From a checkpoint of a small transformer trained on Wikipedia: width 128, 4081 steps.
Each number is 128 + 32 x the weight over the matrix's rms, rounded and kept within 0 to 255. Layers, rows and columns count from 0. Numbers have three digits each.

# layer 4 attention query, 128x128, rms 0.0812, rows 43-127, columns 0-63
091148119144184106158170135118117134122125098054163138136097142122121157103098129113127066126146148112141091109158082105116045086213100117096166139063132060141085178090099188095197131145120137
144073117127118178133124111121121092134145119188089111108159136116135106138098110103124099135081141118160182160138156134181177103104135176099140042129169108142165055095091068113077137128149154
060130130160060089101111083083156115153135117134096084118156114155117096120169178159128092229163125153125144065156110102153160076130142154113141045134154157172159155142117153168119138139204172
125199121076108146154173137059125096115129080106100119126145121150121070137104171108076145153128120163159079106115144133121168126044106079155130116118102141153150129124131123090116139143176115
130123088149170096110099077121119127091162156121113156100113152124153126081101101132177084138162145150100081141084148083109084042105168143120128139222168187149088125111137130100125076148090084
126150159106120072096111119139178095143134098087120146207158134110109122078199102152138150153157106151147157152157166106151096134086092123125151077156123131178191167102112124112096101139143100
156150172154102096094130083137150118120147175129134120114121087081143149114193109125144130150126134189157089107129119082122179112132117110148143092113126150093181177125089115162102123109186112
110144117120126104148102088123157062097183126091132164106100112158147103109203120133129161126161102137137140133121127137093110117116072115170158116159164159131175151130155096146112138141125120
134140080115096111136112097137134090124174106118145160058168143122127119142154104130137142142153147129126124140120171106109136090083106165153098139127125144140138156149086092116090129124164141
157141125133121073162129113157187099119132182126115136119111104136128156149222077157156162103209166165143113080143115098101087085086131144136154130170198162146185196073090066156119161126141153
115163131144152085170147124107119140118155118105128114180141142173113152123166103097095127175108117158134133103136119109165137132143139134148187070139129082140145125098124137141121117160123096
129134147075182181167135146100057138134121086148125125153106144121128122103121142102122162122101092072137134148138138130165119188143144133143161112060062081138112097111165133085163125138140069
139128163159208107160178073065164116171144119153132162113157099144082103172166197154095165156159113132124101111132122143117109079149093128106188059106130098089142110158095178129129147142145095
119126198090192192162122115057078106135156110117132146098105158124119122111146118145151156154145124108124138116150094172107139149128089162121156136069062106131139092119085137086165110160134143
126174139107137188148133130112103136143173096120127129136097142119104142135129139085135150139130134100139083126169080094167157159140141200118141142119070140096135118156131120144132121129172109
098126159084156206100088161067063097185115123176106120103177183162101139118129170161134104125099105068171053145112095165129139156121136152165113147095014137086149162219135113096154115193089104
142149090119113095179072122150153144130145108055140117115070173088175175055167177096131078151080122104136072140137125091098157166126172176084147114160059139168189154085140174115158101141166145
190103223077134178096112126122131104095145196150106129174152117137170091179161083173123124177149086185118103112123106137061154022168089141134099180164145174151160094114169178044202112122093057
177150149126135175103178181166139118155121104153154124153096098108120126193092115064121162080091119133154183175162101125086116165154082136114106171111127072081141118120129134134142142105107088
114082090155117088077191099194093129088127056120117134137140184045090211075110066105173134094105140121125195132086147078150070118108184079146141087140150124194054173128130125182085152123133173
140076092165172119144150119150104116142101119109151156118155142074089149131063148125125126042137138174140176126087161166137111106181147140113176091113140043115081097143087132147121139104095167
139180109160119124115141095123155181127147176105156118163087115112154106140138096080160153128176167119068133088176137114096152107139094112096145146106136120166098145100117150133087161094145140
141121101173096096172164088158142182116168105094152131150117094118126121205131117084156160116150161128097169097182134067097125128150127104084114120097147086153086172144127130180106161077180132
128131161098140101078098127106149081140095104155103134135162146146088097076116146122146111089142135137140112162094117163137117128109156124108121113129117151122139127152164149130124144155126112
134170094186113105156150097154160179100167148093168157163093119120129137185126108100143147098153186145078149128175166086118119147173120090075125117111155100165082157109112144155106129084147128
136092146085138127105107137099106070168135132159085112090184166173122150090130155172125124146098111126157114137076097168146126118090143122179142120143104148074144120168137101114162102194084124
165139104103142194136147152131103145175126138130152109143105107128140132154110135106073104151098119101189091165134128140116115077079103121161137099169133137108150152113096164110163147140123140
105133117184152103121128100160173165119151139100178079166093118113136128130165120101141115107135182107085098074178133099137141121146146078094122111079137095141117124145122175167083128106137129
106127116142183124140159116131120162045103150099148132153081119111161129138160128092115126108132145146109123109161123102127118165135133094106123119114131109145101124098138161123118139093134132
118131107120136108075123131138172148159140154112124085133125120108155125123156090082162113140153148085098113107146135130118164113123137091131132149141185137157125172134146147166130118140119154
114124112145133141151124121108128149143124131112135155134179163135099141118173112130126102152145131130155112116061140121157153134152131157140129119115155172150163191134127127156099145097104103
134118166050145127089083177088113078158103122169082122086178158169107138062150174174083082143106101087183104173046081149154108122070147153167124151171076181073187122155139124072177100207114069
102059222041207242125090208071024033207056126125044200083149198133110144098145183188101089169105091092183085173074051194221119155089174166203137132186084200042090077126197075046204045203049065
113105107135093087080112118146163178072137129088148099142098115157208157116180096158144162144134163080127119122198094087089117123127136113125131111063154149184141153139097201133150140092152171
143134136076152102099138118118091144140118114141113136042127131118106136121104107139151115165161136105189132193091059157156110097142144147122155080155046163109128119155168089086158134097101132
136103140096109112148146126122158135131141114072156183156158136133170117116156124106088146155106118149143127115067144116116111195188129124178067193063101127122187142130132142135105130116120100
110071181057117159083117127102080130169082115175073148048164180141136155105151195169101105194090085100213139134115068140138155131091144187215143097160054170088226134153176086095127063207059128
102219041206088119142242057152184254081184143055193110189079064113146126194150054045210225113208183094036140081248187040052191091182089068067141103086204069193110180111090169194062174051232170
131101154100140139119132157109105073162128118141095129083157139120122148105094159178119102136109075087133138155060108151169084112122148146155138135162117138122150097160141094103138078156109117
146144098162106122162132118157163195083145123099158117152090123139146081157146113111137141110141174136134133111193143082093125123146107091109146112112154091126109147069102123153117153083133163
113123138162122133133138091142143145128148134113157140161122154112133148107122119107117153110129117154170106125091153114104124140121137117087101135127128120120125138139140148154117122133136123
116150142102146127158142094130163103163155139127111151137129152119170138099082141125150166133125116121136168142135106136119076159133138114155154130135167145159109121114147100123104095143094143
132099090164075098169127148089082143106123117090146167157118115131124113128126099134155148168120127150114202111122144140123143119106102156116145122107165109146102133105121125113106119101143176
108126140121139144099112106121121138131112128119142106110147119100147116135124120115152078151128140124117102132146107121121142130116126104138129106140153139145135115093137151122126142124149140
127117161102146172121123136148128130099163192115131141161095163141125125114085110123156106177123107122142139074109141132134124105125087133143145159099132136123161126068141134080131151116104144
125115138088146129143133115108123134106105102124099098101140136084127167118155097129161116112144090125126180143100116186129146137108166168138160162116141111164155148201123117124154162161122154
096135172137145141133115120114150159156083169144141144155169085169117113166075165153127134121147117158140157131159149137116113178127141069145088098076110116145125135134127135140089127120133101
108114117106126177130105139113118137105147118133109131142136113132107128150107184126106072131097145118131106122107136142135106105145092161155161093116082103127135130142138112127119112100098128
132110167149149117122106111150163122154079138146151107120134140131114124105143106127131115085136110132133140126091130103133113122123134121111121148142177123107098119104121170118126150162128121
160134096195036105164135085079166151024151114093182095160105136175140114148173108111095160078155157134101186118137170070057103117136112078096159095114079120125114135100100121156087167085159143
145086088141098098118155043138167180125121133110114143118130124145141148163154175106176180095156156074105128119199185036112176152166160066052149120054164097099166146172045130157150151137090146
105107198077104112144061145047103081080120058123065132106126142094115127074134155162103067140091056143140114124061080107145120085127118163183114151163131206121155017159151129061118076215117090
106123141133068071153168136095127097096127143085184118125094127130105164119103146092103163129134099124147105110134135132155128118114107111121122160086159139139103127194125149117110110143148158
131116145156151122138106142175113080127134141110171111111103086153118183129127121205171148107184141139132118105112101069120145107173135106087120108196170062149111137241124107150084069083104099
108101142139118148120111122128137088141136105135116113117110094142120065163143138176171126146125113134084124107136073103167160081138126122125086094154121139160123112156167111090157124163160098
172097110136119086153112117173118153118107139139142137136104142097164150118104127098126188143137136125146136186131174167132117139130119086118143103171158135096105152123056120166084135108090174
094131134122143136106125135113095116112112083156120087131154123152107097190136120164170112125095081089098077136138122113140128094131096154138098108130111129139126095141168184089154142166150095
059103113113127195114114158091108149123107072156096150146158104133149056161120147185065061149092089111095107141127115090133153114111150111156087093113103101106145070151154122073174114127141125
126131128104150092120140100083139123174135132110108161178149135165136133146122136105089058128092124139153117077128109145121088105119113126115143101112103131122132142164160140100127114172076101
063165147098139108138133099088130112179118055130119142142146144151074089103137200098122106152097075168170133140096125143163136079148124126136152060120107133106130091170135092115118095154159142
142123161096156185153136224139129132101124125140119110120128075127168072139171104134104121146133115089103087126143088140112180177135130127140118163076098125116112075070129132087173118109156125
171164152126124117124178061058126149148093135179114208124186146178106104142142155101089147164127089141152130116086119166148140103144144121124114079118150119119104109209122128139095108126136113
151118118128108150166130130147143107123153165157151089108085115122149085122116084088102150075115169163129112149131122157096160124137112151111150208161159142118178154066131150118153151110099116
131136160086198143126126088129125116143131116153122116085098164146087132083099108091156125135118147093157111147102072144141143117089145152127133149151117142147163184124114131070156125164137096
129152125164117097164029103110110156075153171133137106140090140105093117135180121105151105116150156180149171138128114112111149168127128186074089185165104175101107098098107140128123119142090098
149119124064174189168116163133107107101118147157102136122135074125149154142061110099132143125080074088126124156107150172114113140096159098162106188099110109114149148063153148071187141120121146
115089176108143122160127168121134065128096136208120143087135162123115130099188120098110155122136102131190094180082133206165190124122184158103157149114142095119192135148131104097149104151139117
098104126098101123161111106159139084160097094108112070137129159076111139128121105134131127069143103135130075123126145120128073147116108092159120136136093144178092198134169180129137163152125117
097150183171118157159104177081175107157147121188126094144129085143111021147213128141074113118142106134147148072155136191127181098143088149102186097165155141155133118104119187152097138098153149
099112124118183139115070170113129118120122158116128129100117132159115085184128105165130066106146137120083081084092080185138154142135097120106136097171174112131143111134145158138183146134144143
100113123102114155100103141111139138075083128113114137172091112115174060172162105151152072118095079082065041178170079153094152107106125133105106154144146146106121117082129189104196097139159108
091153098102129106148154108127115108165158128099136157132145153137111233093128129082137130123150150157203149128152133092179080142156167131120162118130118073111162154161125087122134113113121142
144143113135137134164166089129137141166092158106098149109116120112151116161102118116103131157123117106090097187121115138093123098118141085093127166107163157075080099120129158126161160124136119
139118105186101090159141111097150103108089120145139126144098136101104104113147124087108151147156118088064144165093138134137126123070143080100135105171137171113066105143097068171071122106101132
110126138120151169138138168098092164117140099129098136193145128128105084129119163184136101139071066118071102085122086109148165131137101147175075093097071135089086076150145191069158129179147101
118114161082152156138125150107115141088154091116108126203148141125162137129170181168096078169133079079106070131162103097168150117155148144173096117090071108142118071112150158064148117124160106
212084146143148162140118168175137161108127159132169102117109099096180160172112090111148125093134122075126132092089135128075117146111155106168117200101127160097120172094140159120129119093119131
151158124092124171163167147156130124113138118122148108112126167125116141068173156124080120136122138162125085139128129126154164160139115161125150137173078133146131116151118158113101116132156132
105137124197099079078162104153151139126090116116127154090121101146072065134122114135177141100158152133121194092140144118114144150079088109140138112196174128111131123131114096175101153107130101
107150171121171147103134127093096109176095108123073162136157114132105123122133190182099076207053047112108096136106091098165119123171134134164054124098048159120126123205192154073160122160117085
134093079141125140141137131130165105139116125140139071104128099103113133137081066123170136071126109113145108134142119137116120118133125107101209139139210124138184171097106158144151141103156162
087138101125187126094137114131068131122127084103159098145112212127137186074081182102136091082118152093116107134135097082175090166177138189112136096097100063153116149137094153106123109160142148
102086145087112102177123097099076073132130114185090122060166160178100160090168139107132169062150139073178080168109123189141167142104169140123173141148153109161131102127110120127151147154153141
114122130181129131200091176131147159111108123122154080121124169100141132142168183073076095146111117140125192070117109110184172171126128161116142092138109120089098097135122137125127093133161098
161119140097112153083166129132153142144093108122135198111167079175140126159122142107135162111120111084094151164151157128123101100138077133125105096086089087176149181086116116136132163146127140